Weights of a small transformer language model: a variant of Adam for these matrices.
Each number is 500 + 25 x the weight over the matrix's rms, rounded and kept within 0 to 999. Layers, rows and columns count from 0. Numbers have three digits each.

# o: layer 8 attention output (transposed), 96x64, rms 0.24, rows 85-95, columns 0-63
# v: layer 8 attention value, 96x64, rms 0.264, rows 86-95, columns 0-63
# up: layer 8 MLP up, 256x64, rms 0.222, rows 0-89, columns 0-63
# down: layer 8 MLP down (transposed), 256x64, rms 0.225, rows 0-88, columns 0-63
o85:538487489498507500514533516488463542478507531495527453531530534494496522448519462512513476495506500523515516530532491536530516497500472540492544525545493562474443533495478469498467469486546500
v86:496508539513514511533499492533499498499456494499505489493504494492504491519486455486520508495479482497499566528542468506486516513484501496497526524518466483523530489487480503520501508522517505
o86:466484498483544494470523497502539469558502462491502470484487504491494538545522548542452522484561532465500508502479499512473514453507480493493501524501465486477510471485505493476470514453509526
v87:529488456507468458493487499490481478510493496542484485510490469498510458483483486498532485496511523501507522513478480514511477535478514504484525507462489497501504496490475457514506488503514467
o87:471526509533518516486462481505512489494516495486471513502532488475521540532479466518511544476508527468533515479510545515504476486525532473472484539505505513569481476495506468546520490483514472
v88:562482532469505482525529474426466533523441410591447463468459454523584555393429557544534520490558454530488544557546523463538498551474497479539515553457542482488546516454545522518438342546476471
o88:498489489511502490496506504499483507500491507504493487503499494501510493497498504490512504492494505501506510498493490494499514492490505492511493495501516514510496508483492496506517505493507501
v89:431526457500442511458479493605543481515527602426550518532541533435403457603528447484485482516460562467502404441443528516476502443579510501432491446562510510487457502526469474523592654450545529
o89:512500492501494507513499508500478498498498491512506491515501498494488489498501491494509511507498506503498513495498487506499502509503498497512495501495515498503503507485504493493504505510507488
v90:530490508496501497500515480490550538511470498482482460474505466504496481502461506510496470495480512491503528464481492483511498506433515538491490489525475477479521475471451471493464514505473477
o90:498534482529520441489506543509486537504510506471524495517545493510515542492540474490480542451514521511506506512514472422476467438543566460499473512479491495495517501507502489436442471488512479
v91:536524463499498489514527484476474512533492473488501492506509505485495477511458485524529504522490500490519497523508513510520515491487532541495537479493514492511488513491513511466501503501530502
o91:491464493516457536510493504522537479490548478489501507504467495508505550484504466570536441453461532513518499475457496521513513469501528520484512553492490482486537470497516494513519471489494517
v92:465531507488481470503527495483508466506483510458497515493526487522500526503504521492535501511541503471489484506510519513515506543473490490555491475514477509506534476515477520485480502518506474
o92:450536496499492513514475531458528483510477498449504491540508512505525501457531540481536481507524510535481517471482477527549535512507458433473506476539474501463438486512503521450479504510479460
v93:526505513494504482520510482526447473531538507495498501495506508505483466465518492482519530462511473490509536467495507480526514488499501514484509512502495542501512515489550514520511509500486498
o93:476502536488537566563494503467508514462469504507498516500526516529401518490529504550496523500488468496484536531469502485494518506503508495540565501539510532509515449507498545497495506513452524
v94:514498503514478472502499468471504460480490512493508537517516471512509519473500474492516499489506474492499495520498507523517454486520510501505497479519495476488511458472514553485502509503496513
o94:495453522479511536481516502453548496540449447453520490515515526490499501530447514496523485515495464512476479505521476512517488518537523466484517480508481571518486443524515529493477474454518469
v95:520473500493502501467500481513472510522499478512488503530470479494499454502548508492506524508480501505486498468498503480538491505470488506488559499466489497544521503474477501488476516480524505
o95:503538483528502536527495475529513504514526494488486499521486503461452526497488448459487489494535505507456495508479548446506462488484539498489500501549499507527511511492475550510460503507536562
up0:535506547492489534506507462527531485466519498497488461522508474504501473484484497500544498529521474493491494472541477488479524485460512517529517499469503452504523505517501546502472474494511487
down0:471493508523481519492510481516491506511533492501527513491511456449495501503488476475503486507521532511486488511543486506495512505499484505475526489477489489525481452526486505522481518512494483
up1:491439480486516536526508510525481477452447475515466509473488536522539520486482465501480510438469477432490492488541542459507467517520567471461507467484509454510466508482535486498493505528524548
down1:469521464538473481446476478500533508467509549513467567487511490516544536529539505508495524540488474523544548499515472533494499551442493506516492478510478597482524519483534472526503520517493521
up2:514522541509543523486522506464533455483481481492493501504505520481512497453469479506513548529503516516519480493546524478482457503549492519472538487552503473467488480490533484489461454484540473
down2:484502515514468490487493494495528486501489490479533496532486535507464544578528512527476519463523497546554518487525501511512519525542518516477528512482554470495486519495517513508508439502454518
up3:518510513457513466456492509504479486496460486498493504527498511494521491499492520475544531523510469502531460516508500460487487486540512477518525526516471493496515521506508492524495477490479519
down3:469459503481527499492491534460505543535495510479497500509486491518509517517518452520481519511528480523485483527484509525512474476542494443490489497487481486524499476536501486535505479477511492
up4:505480509449528528507494509489480477446461525480503475463518507510495456458537515447499493502508478514504488480475498516515536495528530472479537482541509537531505526487467504481509488514511487
down4:497489478497479502485480515514512528470502520505520465474510447494472514515471470510510521506480489535494491526501452465488514504535498458515412482476492519498473505523475520460519488559464507
up5:473489501534503523533504428479527511524449460525492499497480527509527495509494448486466505526514491490492481501516488501470506539530484504468510531480504476490487520491492514481485443524539480
down5:544514500552499511531478537524545510454508488519523463483520497512514508509496513500516474492505487476476466470500534513456484491502485461490502466568514525473497477531491493466467498486464441
up6:448460521509499527541542504492442479501512462487491510500479546498505462485523449520503481481494463514482484492503530509518467464491472492513460489509516509527548503456484469494497455563506497
down6:495500503477514487448456488543557513527536471467482500530475484489519508499457521509533510486496475526530474532547466474488535479493499481584463518496493471469493494540475460487512492517531502
up7:504519524504495529548516523478491527471497498496507499485521492520497479437455504503529495474485496461519493492483460494532510556432568483470508518476486509503532535465480508549480464508515492
down7:478527480499504502497545537484495465475569478444494553511525509495500525499472503510448520482502563558517483508542489517509483458500510528494487518497480496510490538490543456464466505444544511
up8:526517512476514489470496509469476510463504487453506498510476496527539462487496444545461481494536484514552503511500457479554501471473508436572509477515519464497478539496475518452492492518447513
down8:477540457540510451489502489471561462546474523484514498511512490503517484485493496457466579466509472546490476491515516571527501511485483503487497546484543545488522474488518482519456535474478490
up9:485506512483508519482490508439539504487543506475495552516488516513519505493519490466529481495523497539521478510483547445542451486493489477494487499491498448473533501507508506471484476485482535
down9:456512516542525488498512498504482534492513529486512498573507501476475517523539507483488467506468550487531545482452529497507488481522461486492533486453500510501505497493512520504502484497487493
up10:524500485466508515522527531485481529479513497500526483504492494506504460487540484481522531454486486521482487468547486522520502476448525462504524511535511463436506533488478515536497481489499494
down10:464513483482509543509492479526487468530453484518485469515517499535503508483527491472475459488492485513509492517505466476505505554513519486470518486539480512454434519489462558520527524497508467
up11:488447505512468502511519481516507508514530512506502477495516515560528498507504527476517533527518477465485468498438501506461499530503532540496519533505489493501538564458485517483477454539535498
down11:455510493543437497495516529505458481474502532494480504490489499498465539498493528503465488557532510503487489491471516535493531480491536505540513509504487543503471502536478493528501478510541510
up12:469465508436541474477514504494503536516519445524482483490448495507526476481476490536545532493555470482524460502505503475537470550456486526483470482486512457503502504519497465517454500478487516
down12:482520507498514486476511482484446503490470488505525469520561507462475480496489481486508519547496499504537514458507460535518474500515483544525413498502495524460503496461560479508504521504563488
up13:490501501502521540516503473511477506450467509487469490516502511501499499486497505520475534470518469511517514494540476459516500489545522465452527517478466524450494506469464475483491488506503499
down13:474518471515493458499526512530497506511488475510516483516436500495474541527475475512522527507497546508483485522472481510493480485502503517540515495495453481506507500499530493442490508471491460
up14:502508475492501492523529465512494471496495511502483501525529497486479505518496502490528477540491500487496518503505476487489512485500511472522481487503504488510496510487517494482498496491510515
down14:509487504494511504472471507491504532496518497504503505499462488459494515503508514510482522480489511511501494498503513520520491490512501498498506506505511508492489515507494508501506486524488486
up15:523491556484535468531486488471527469518516471465490471513464520481533507500430514512509510518534473449481531529527554508495507496503510502457495515494510511478520514519526509487476470487530508
down15:504498500512518473495512500478530495501481499475505540471532516457518552481493490513497501469531457491504544519485542502497538493445460514515440510525460489464516517544485507492554485501476545
up16:492471493521518501458551460510491537484540478518448472450499537511526481508527529510487490464491496534515486447493479516512459492477530518520491489518532465514463537480500497474497463518563486
down16:457515507537507456473507492500541515483541541463512499482508527510528444525462498500454474487575530515499531506537493541504493500533514455507491492475474492527492512572520500450466497485513495
up17:473539491472525501522501501482533505479494490502482499508542512495496488466493491546519502453471495547510496474484519534503482529492505489486527509553520529461545485476464507493485453500512520
down17:504525500503483434508505507504534475503476530501494467517484487498473497491511491487467477544477505511514503577504521547479498505456470535508499498526504494496527485518473488577478514492499481
up18:517486462526526519507505488512531535508481471512490487485474474508521500482492499522510517505500516500476485491505461501489488513548512499472492509502486512479446502508483486461435457550511489
down18:537483496496508512537524499494514513509487457457485520524482513461488499511532470469520510501487509534541454554515518523511515493511477449494531498517501527496463486492489531521525474493473456
up19:461494497511512481531473497454505515469513509490475468500483526489497500537486469490559541475520511473496524515517510468477490498474531476525527496550513530509527516472502492517493458522504519
down19:470501532494506522512447507483510534515499499511509506469531446456498500535500492515508491491498510470490489499502508482510455485520510411519538468505473488542462509514510482473499498491535493
up20:500444517500500517505533510435495518469498520480483440506535513526494495506495482506511484479558504502477477500518479513514540496514512531521480463513491523499533522499526508480504478483499538
down20:495496473548487506521497485483451495505509481483477501495484510479521514517483506480482473460460545489530462457469518462499508503515527473497513497515534453509509460530528508483498497486482468
up21:441460546507483501519463494482467523497473456469493471479526500562490470484496507521512494474507522498476531500481483488510464514510517463485502535496511467452478511507480456505467448507477517
down21:518531497515496487483509503540531500506505549515539485506554478482472512476493509496501468558488507469484504490501507478480513452478513498501520541509494528469495503495472515462483498487463530
up22:515478503474518528447512502567435524450515469493499480514510518514502483452529473502484530472542498527484506490463493518517514556529490526489472529479513512515535496505459497536492476532527472
down22:497454508530490527472489484480488517485506525505474463538515497490492508512515528520414519516508517541460483514505547521489499489506488527522515506519559537474540474487488503523513509529444492
up23:499469516462508519520496460474493476484507528464500518484533491499507519481522504495538527450473499464510504496509541509503521513509506501479517527515524534503538489505536528502482462509542491
down23:503494504499499499498467528502487505492478487439504524499534473478475483497502464491483471471503512510499488532500485553477505490467500519530448544478530506459496498532477499524499506508511491
up24:536484478472521490476476482501515500461480518488474500525476512501484503481498486522568504521506470502503509539492514495528536502518515503533498489494535507506512575504508479456446481524476482
down24:456508497487499503466482514459459482518477481503475519499495497492545486492499475507474513440501541512446514479482458468523509530486501477508511489430502500479484458493496514547485495469459521
up25:511475507458533519502520516456457509512469501511482474458520515490519474501491503476533561461492501519504447471506512492521494498485518463496462452522479550502524520506513464465493496531465512
down25:520509499507524492489515485476450512483483469509489510492556472525519455504515517518470517511541571462525495473532505499486515488549502512520487471475449473522469463447514514494505449515486505
up26:473540524489506546498536518489497517512551522474496506493512463478519500495518484509532512521513469517488466486489516507481518477551544474468492524527520514469476533495526517524510466539535518
down26:506517472488462494480516527515493507482517482482502489514457516508478538511486487493487444496475510459506482492539531456513516488512474542530514480491525513503533435518520474473477490521542533
up27:546525491478526507558524479490509519498538478508465535494508564498523514470512534504491509528505517514492476496457499485489524533489510536512519488538499502509482538489463508480504500497501500
down27:469504490531538485486499485526456517527461508503506538477505519490518534477508501506475512533529500468501552504506470505512529483508470486495544497521504473494526483466522470474552505527472474
up28:469458489536526519498515504485478494466528478492477450488450568528518491490489507498516484451504545491532532452546486448496461448484521521505538501537529458534476488541507489495476445519521504
down28:446471490548512527476533508476523537470477501514467511516513495481474507530468499504478500495491535487535509504535512461499531482465439494468493497498442496508483524514485560515529489452529474
up29:484487500482517555497470468436505553466494436465490449522523523504524533531521504526512484464501482496546497477451527496515460518518499508556544489514461491510512525512479498510496489486503525
down29:493485517492486474486494535514546492483491514472468518478544497506495534516485502503516564481482498487465452498502484537492497539500459511533494501453459532494494526535517556496481522500501488
up30:506509507507540512487490522478536493478516508527463508438528508490554464505513510533523514511513499428521519498497464486484513476466526483493475481560515462497494500473503491503504496481508549
down30:484509556468481503528484489563512511540471465504472472481531509540471499502512523478442505488471484509498522468500493517479458473513531530483484474517456503503495520528475524542537490444509520
up31:457470496483526530504477464468508518492541529512472511450494487533517496511499510486492534463551491469508524514506451495480482508471497424520502464490532462489529534474447528508518459475536498
down31:497527535547454422499513509515465510503530438494467495505474475492484518496505521513498511507491503480502487513464455465485506486528481491492493460432523547476499491560528540498507520512475490
up32:504465575515507549520489500446474550493477496425476430492491548526525442455502527562520586456497492485532512510479503482496463490531508478488513531554567508462542556481494438547509510484466446
down32:532481537542474502496531499510469498503471500415556463505462502465453461499469519513492497494513511464522513490510525474510468450532496491517520515550536517515549487441522497540540585539444437
up33:490482527517487518516543499472456484505491473468510458513511494520521509469472512520501489513492448487508476484485536491486508531472523464519500473495544520509543491517500489523472461489504494
down33:489531485514519485474514507536501472482482519469519510554505468485456481468481500527474440514511524499514506544496520496492499497507495493486498487497491481495500517484473540493494529485483505
up34:528490526514515495461460520500543475457503494462474460493470511460516458503467486544482487482468460505453506480497496487492534529483508451508515490501490497515524512506484496534481445477545486
down34:514461509483474504498510481563491474491505477503498431497513485472501517542509501486500493523531495508480482487505463494530511514510483531475466516483529540476479431493490565487541532469510528
up35:506526536470502519486494502538499518460479526496519503508490526486507495479536464461526527486502456500516524478495479501521516527458521462495465473488480484508481503482511470497516463542504500
down35:477479499520507491457516525491485498516484546535513503472488506485488533509476508474516509519462525502460494517504486524569499456500507499510501452487492474476510505527518502494528510510450517
up36:464488500487480488503532554534513542458508482488502536486476513529515468491510501498500502517456487481524516476476520482468484559497486454496538473499463472480517518482513521511497467474509473
down36:477499467469499487465526492513442472526509495511531493527529532502433534467471527497468516486513523492491473502508467477456477470526504490540501469480492488485486493505489490476522506468505509
up37:511518562494512485498508497495504520532513513466457480484504533495512493494448497493495495544462495499495511530513499476520511516477485501523502527492499467527518570466509505484475467489510533
down37:452477479492488530524481498517537522480501498523528508485524472523506452447518520511477470500531539475487530452546530500506515507513503531538499473484504485544536501509502479495545489481515469
up38:537524499464515504448513471486461517500559475476486492453526501505497516479513451501511536497485526491504456505475518503516489461505469499499485500526502461499537530479478526501509489493490493
down38:520487497529526462564481499500471504484498511499482502462554465467503504523484495485496517486521487517511548501479505505494489473500479493535533512520485537509510517518487495483469539524480543
up39:489453502514525502559509494494495495462485481486501500466459479508492510443524505510472517507476470472518526494517500517535519476469490466483476512522478515489511531503495501540525457494487526
down39:458480468527525443542511470510493488465531529480491484483489494515482536473494484474518496517474504505488538501485503519512478444493539500479559508519483496461481482490502523488499492516517533
up40:450526511492518528482491488490540555502545476464486493533475501482524499483492485503501471514502459500497473511482522465496486479539470477498522512521475518510526516534470505509528455504472470
down40:530488482492519531490527483484504495447476490485513500495473481486479500502490535530461560504512504512515537443481579499493500517440490513470480490508533478490514489499558483497525510505521507
up41:473516543476484510466484506498476486500495487465470471505515516562490476476477479490525507536479485483498487496516475459503469530519477462469463514508494497440507498514542481538451475502526468
down41:501505513492441523490517517511464495512458494481523516491523525465484509546512492538472503529524491545542503501470499489493501499467480463501549517510512527473515498464541477474492524482483511
up42:500524490481532493502452547487514500487508470435460494483515533483497498486477466517564549481502454476519523449493508509496522509498508509487464480508541510508501519506544512460499461492548484
down42:526532496500493469454480511502498508467522508479470518507510465520539500522544506495473515519481526454470466437534499470484478488505472490467485554447443512535507502454488493448506532545511516
up43:466460488485531507522492501448514463497517469467487497490502520531502464523474475488557520477453485499544469528497485513486516522471563486494503492519517477502485517492522481509470498479490499
down43:515494463479505474511511517492509516509471494508523503508538509505502548547493518459535506494530544513459479476491487483482487485535519489496485478489522512481512511519507498473540532512510519
up44:529531500498539515493508506481473513478482529490461516462501499475512425474503481498499574511505506473485505501537543477496490506466478461490507478534502487505503499483496485476494500519517543
down44:457488513485496525582496530501511486496493540484460483532439507527504510495504509494471519488509474483518458520521519517514505510524496457518487498562458529493481484501485537544540479507516488
up45:478471522499495528501449530464513505495498537492470495537519492524502437450508504532524528471517473472484516492472519474586459493551531504515507538534465508471496513531477490545538485553531493
down45:469420508516460537468475495493477482520490516457522506504502463457520545469501462478503522500515556524471528545507458460535474438452486500531532508468475523498522493529505511500489499469477558
up46:501534527497511519465494461543513506494485515521467508479551540493515494528477508522508548483539487454481477511528521456498483491514505469470528473509507499494510514504512477539505475513490516
down46:483485464513483515488472520492475537520497495507501471522534494513497464502515531477494499495466479526529519509526539504541462516474497497493532515484538516564520529490512515525504499479458493
up47:498502532513533526488513481505507447504498513491496533520504518555511490467463519529513561541470487450507493449469491514501491505514524515547526555491486503477505488496516530467447509536519528
down47:537479499528501495514484503466472487479463497532518516468479497498455476499484528501514486454516472468470472494525436509451546483527502488497529514485486487456489497523509519494499522495512507
up48:513463519496524506479460512508474512470477432465506519458496517519495491471494417481526521461518515506490460509477494496521514503534485508471532520502453481485508541479465539490526470556504476
down48:486500461491490491499475499484501525550507481513505485500531515513466492511487508431525521556515488516548514520544499508501519522509504516492589504497466463495472502536515434461538512509525514
up49:492495520482514552512468501527496486497515516496455512507502484509531521497480473483519513476490496511520455519517489492506460504521551506454512486493478514502511534489475543471518495579480544
down49:537532509509471497528518474541474545496432469497480471525517506463497482530495473517503487492509490513447553518511478488507525438480513495506522522496510522502475479488523473535473474483440492
up50:486519490507520472464504455465539484521501514480482477474492493493523492516482436501521520489502459509486485499497529524487445536470511480472497525507530538480494510466502525529499505505547515
down50:527470477541527506537488488516489481501475494526457468536490487470468522496509463498493527519515485497529504472490497493491529507500503477503500479487547477495518528516471518514560489497515499
up51:542452484460539515518507483470509514506483498513487487509455528514507468497529511493520494539528535506528475524521558515527494523505501514529454528479490525500515526452471497541508462509480504
down51:489521490505512483475512514469508493516499553493524500536499500478441526463534524483458512492436498519453471509493456520501512517496499560490488523458455525496486495525536544478487512509497471
up52:463503500455514503516519471505531520477483525481501422493478500508487482479504526485544501518482541474508527461463496484513478510484504487539468511524503523419521528507500479523452494525513506
down52:511494487503501524484489526474498511536500514476479558481510488533531504515480514514508508519484523483491563537505547470514490495551482490487508483459459493516522516501455540519531519506486493
up53:483508499481540518440504518465557458516509500499496513532502510558502471497470517512550513537476490495529513494493501483501489478479524504517503480506483488513510508461513500462475509513523531
down53:537500508505467503530472504466500503500478495514484504523510473514475497516495452485507487447481510500485509518508479493471495483505510477468506500520496490493465508482554486520499524517474487
up54:484506525492497475504541530520497514496512506488488485475512487485521512480526525495506520519523494485536491522512503517517509493486541499511548480483533514502518563505516519472477476472509529
down54:456514491507484513489514543521516479469490523461574517523494516457513527522483488489518538509485479483494467523520492478501511508465520518494496475465491468505499473478476495455511470505476522
up55:522506510511547542431503496444513472466533448429486510446532586553537480480523478495543491506454469479536472442496518498507461454502472503488466530539469514462484513437512485510504491490510550
down55:501545517553462510476544506510480515472465472471494540533504542533567475487469490485493435510529473458518557525534514499491493426527502506516494501527427532457473462511516494517560504474510498
up56:454525520467569528488499477466525470478507516481464502496492538510505501523513503508499491540471519473504454450507516488531529496503520462520564503487487476507530504474531451500482490497559494
down56:531484478485458492493475495514474523464470495514488477498506498453477540524443465452528497529471495497513447505528501552512478503491485512521516548516526523515476493468462538485538517453477541
up57:468493521503501502510507445499505498483481473480491501477516509539511496503507451514525483452501499532517489479530524495537487523470476534484453484538499480515508490434502492522520494471501515
down57:500500507541509474524528513479510452496479515504517500479485500531486512500509488485535527497541493508510534485501483517493495496519474505516537505498482536491489501490480531525493528529495498
up58:515525512482525469522515471493537489489487526516509517481494525508536542460489495492503515480467523477517489538521495456489477493520494495548498517495519457470508510513475521537517474534483538
down58:490474493530539441526511511504490537496537507491507507497507513494511426457539503478528480473489479493505494526459523495505514492481536500471477514497524499492478521501502464507509477467445459
up59:504483535463525473492509489522531521461489485512496502502536485557552483492536498464494524454499497478503475502507568473497531526531503520526444496485489476543584505514495467500510480508496533
down59:482490510498477511488479490500499532498547502485511523536542491546485504539543467449501485521474521463572521522512511474491518465493512529519488494484499485471545488472487510489535503462490530
up60:475532507509525545521501492511494490488533520490476539475492518496500508510484461519501514519516466500530470525502470508498521498488515473499507483540472512465532554482423472546517478532515533
down60:466482522527471495483447520531522456527500517499525520523461513505475490454547473482504500511508472508488459470495488478538494541521466517556507507481519508496482499533503486496466473501506448
up61:472523491492506518480523465479506482513491451508483542481490494527543486494529526503489484535521522465531546494465481475569512537497499492505476529514498482514483512481453530493463471490506488
down61:477503476498498528520474535528495444495508521496486489530501453478462492504494492522460482521520553482485476489467476495510510505531492488502489527485523457513445491484477473535487494517496487
up62:494506528503508499480540512521500503494464515451496479458512518490514511493483480521504497506505483525508490495485563523522485514481486519507513521480524530490481523525471529507453513470497505
down62:454480499485497528478475512496507480525510499524497513505502505509476508516489478510530496494499530486507532481506494463518491492487491520513526479510464486491500465485541493512529545540476491
up63:454490496458529523549540494509477497499524504479478498478481504515535481438529505484485517515535495524535522483502500488481486529483508476481537504508502528512484508499500521456560464485510562
down63:456510490508478514510488452444559504488492467476524531499525495523475522536515555445480481481533529507532477473458487525530479541498518472473501500481493487534492464515477513527514460487509516
up64:501479500485518484484468480488437508490516451484493479474503508505521452457479507508476502496532481496475462537527496512523531541450490462455515501530507482458531536506483505501494485478525486
down64:487470530511516461494482468478513511470527536510488445519549491506479506510579485509470487453476480490516539512484495491498514506482496473501477458517498482489478451533476512479527479516476469
up65:472505467523525575509470477467482557520501519509450461472461493498535450466514485506574492518464474449472486494553501466512525518505532514479513532475552485503505529505502468523524511512519494
down65:485551488527499524529518476466472441563489507527541467487525488489526486468502489458520512558426544464473488463526472546533496504509527477474484550518478484514520492512477488497501534527511488
up66:512476542463474550502503482482503505466506508416500463481509548558533465499480497540543513478513477510513508497461496505511451453486519509496487512551527540502543535421491454530470511495458471
down66:510458525530478498499518508506472488510470518436523491496499481474503457500515522524499521482544493445560517508497496466485448468521507514521497529560514533524535541459465491515537585486445458
up67:514497501507519533465480528487562494480548493468488475466499480532543483437465512532481495515488522470513463493473521504531470470520502510507536553523528487433498537528526526464549505507541548
down67:468542530539487512536531517520496549486464532477510492464476495572513511486503531519502467537484496503509524527485497447477467500537492477487506528518547507523452494544492478472523489465517499
up68:479488482500527513484467515524566516480487515493440506499476527503533511478506474590530475493469496526491499507481477556513520530517530486473460467536461513508486529554510507497494457509505491
down68:482490496479496509502543476471491525507521510465516508511480534514530485513543538416494479516454452517539499537517504494493507484493518491505503522514500458481496459440486514549490515478554526
up69:487531515478531480483524488509538510504482502480497510506473549499535505496457484485512494504488495499490524503454508501461502498526476557491486548471519500499475549497488523499499472486475508
down69:475440455468501491520515533505514477454509513536534518519505505465477440497524516507504473506473481497457521511531520505483495502460511467496508482480525486494464477501526468512468500504497464
up70:463480531479511507490493512517469485525528503522486519491534513531523506458520498524525488520489498481535477517483533468507446508501522518519518490510537525520509502508560506468460486520507470
down70:510474489539493462512490496517474463524481494502512498466552448473474488498546494450537491511538505522516492530508494512499479509497506513499521524495501467493518520523497515489540486496506489
up71:509449521468530508526511475522503497483474504511479533449494498498521470499471473488476518484503448498473461485491504468520509539554508522474495487472507516506506518493480503459506502510552512
down71:496511521497484490474480536522485449512507490474525516540535547503469500470504496506507505440494472513515465503489482517469506479480438498520520481476516440513500469480539535485476473482507519
up72:498504510485491522533519506448540542476518480513498502455510504500517448468529470452505494471545478470525488518504500518518502503446527477485565506508478469480502494485523503481483495486492506
down72:462535521555527470489453500498509510503495484502495498506502485515510522553483498529452523476547496489491521547517476497497514491454475491513476498564477493494491541536483465512480486469495539
up73:458510509490503521495506513525464469482509518522451521468523539515538482481476491509586515497509480479544447485440510492520553554488527518524513489496540458524502535504467529458472511489514485
down73:501503493496518452479534502501508497510489492479493536466535467463541527459509467504538562520482548526505466466507497521503478471479497500451491488494477485514514538505491471537466597462462467
up74:523506534478541524519517490457488543470494512488474525476529519481497470509510497527502573492497501510491476473510524493511471499489535464516518473519553465530518518462487510503506495563497451
down74:485492504488503524503503544463519484496484536529498481525470448490509530487536520506478496491464487497525541485494453469496481497511492477466476510489537541504519466540518496558483486420467491
up75:517512492492514571520538486472532516486487498487471479471509510512495503510494518511500533523520479496498478524499519499477509509517569496504478506510528508472517498528484525483505483506501518
down75:458514505527489452494509489517510503497485526463469560524515466482474505533553498502493492488459522511526514527487519500472508501487511475486499496512509489474489489488491499505527526511521490
up76:507496501509505519509543471492508498438525518499481493488479531493497507461491525529524558492475494461496492476479517499460490474497520467499518536503503511493522500535519488514460476490491484
down76:506482512487497452480520485492521510481484484488502530507506532496497513498491456521496475454481535538474482485489506484536530535451468550483492482523504533514535499502491503465495517545526497
up77:508539489497535473522487505470507528460448467502486483515474456529525481489520523529506509502480481505485535484528526495505515484490516502521483478494485523532525515494545531538483499538508507
down77:525534498510521471488501523518467470500519488497503490498511524548488466457462478486491515521490491498500554521487475480486496524519495536505533493546485517515528494508494455476512521532472507
up78:538505513523523498494546475504515451498492520521451505522468494500507482487512511512507526493473486513503504521517477517484484497500498450515540506529509477534496505526493489516501464519544530
down78:493475518502472500499548511492502481503492526482480510458505476507504484495472503449499490458513461543523519521534511531512500483515520476541510504523524470503484479517489503479519503520480478
up79:439530486531527533509520505513544502452486501513485471469494490498524512499498472511501554484477538503489523454481512490514464459486528523529477477486472491508552511503457472503484489538495538
down79:518470467458493488487547495510522489488490500510503546473507487488513538515466515483517511480481491516485470565504542504500508479429505461477505540511476472453482507522540468502522503491455543
up80:458472501482522482472493519479516495502522457514517473463503466554512452481512518515535519542519501494503469483501513469538494532528526476487463465507519536525496498486486476513509464540487529
down80:485520478520507453523505544514483441474495468448509499502519480500478508488513490478500490530515495556501502508529514516519503473498528458534490533506517518507508529488524504465496535509498454
up81:504505480456512548522522456491565499437471522529497475520505514531512427494525504531484485525455456491473520500473503540514495503478535513510495483488527453498534511493475543517485502507526476
down81:489484497511507488512530499495475508505491467508511495543516510479477532559492470481485463491507513494504519478491450460531461520495460515470545529505513466532531514485487489497511536506503467
up82:498477506467492524505445484473485488488481523488475482514481494511499503466478522476502514483492450521529451527524512508497476569514512493495489498464501471525533497453516529515513477523503502
down82:481461510523490472483524493479520510502468510449505483527511520486471490458500496461494513519516474513522517500506535479530517502434461496519505526457490480486482511475499497499448487515461500
up83:468426481454466509442489518535474555476515475504488482497464545545534454469511434490503498491494453525484455476484549463458486542502491483485438512510545507515482571487509515511505524497517498
down83:501507517497472521500514489505488534506484533507489516513498490492475480484487508495493513513520501503486513503507470523498509505469502506484458501498511484488499505482510515494503650478507521
up84:491506525469508516519557485503501526524508487499479473491508500528515472499471507497501506507476482500484515446520478528534499545539564430485525499503457521538484507487543509471470429519497514
down84:497527493518512485449423531468459506465530510465497512492508491454485470479477509481512515549452503534514516524498483479513479468498522544487511427501475468479495499514516538494503532549516458
up85:456458487497502518458499494479453532440528463517491493514470549523515525511505491518505492492505460496526499509504523498500538511470489474483478516453469525528507538467464493506503471498549550
down85:518519470497503480477525478509513513478474501506516468506478472521470544489540465500489462489513527454505501455527491498495542512485475503472493515507455518490507467476524464528503471504516462
up86:528521511487500505527550508501490497490450530501477475493483546487516500478524458528475567505548503510505486491490493504483504458482507475502477473505466464507487506501524498488497480503508474
down86:521502530484529485478500472511493526487494509465529511491479492463446505494502481532551480529523515537496526513491523533490545473488468498519478478482521472499466486518502454529523513483485513
up87:486509520479527485508462515531454527490540472508500491508551512500518484485467454545524513454473498494516445497440543521515498500515498515488540467478549522513523525540449497509438487513508496
down87:544525509513498535486470534470509511479540488503495496461505497499564510555539499512470485479502516498532483485498545558516476506489466480555500509498492486465504520516513510522485549479489482
up88:505507519503498506530524489553444486500521486474480509453463491554515516491487489497467539456537500476551519473473475479517515479528551479504469527535457484499526548504489480507460478516465496
down88:488537510536521522477503513578512488521511502513524478518560438520472516521475533495530508515533534523524502543459484520487488471485541510502470502499477547518512465495513476523469474497468487
up89:501484517491503483528539513451516515472525480526472448486539546508515452488518463487455523474511470505489500491480473455528531502491535473508464493482431547493529555523462460478488492526523476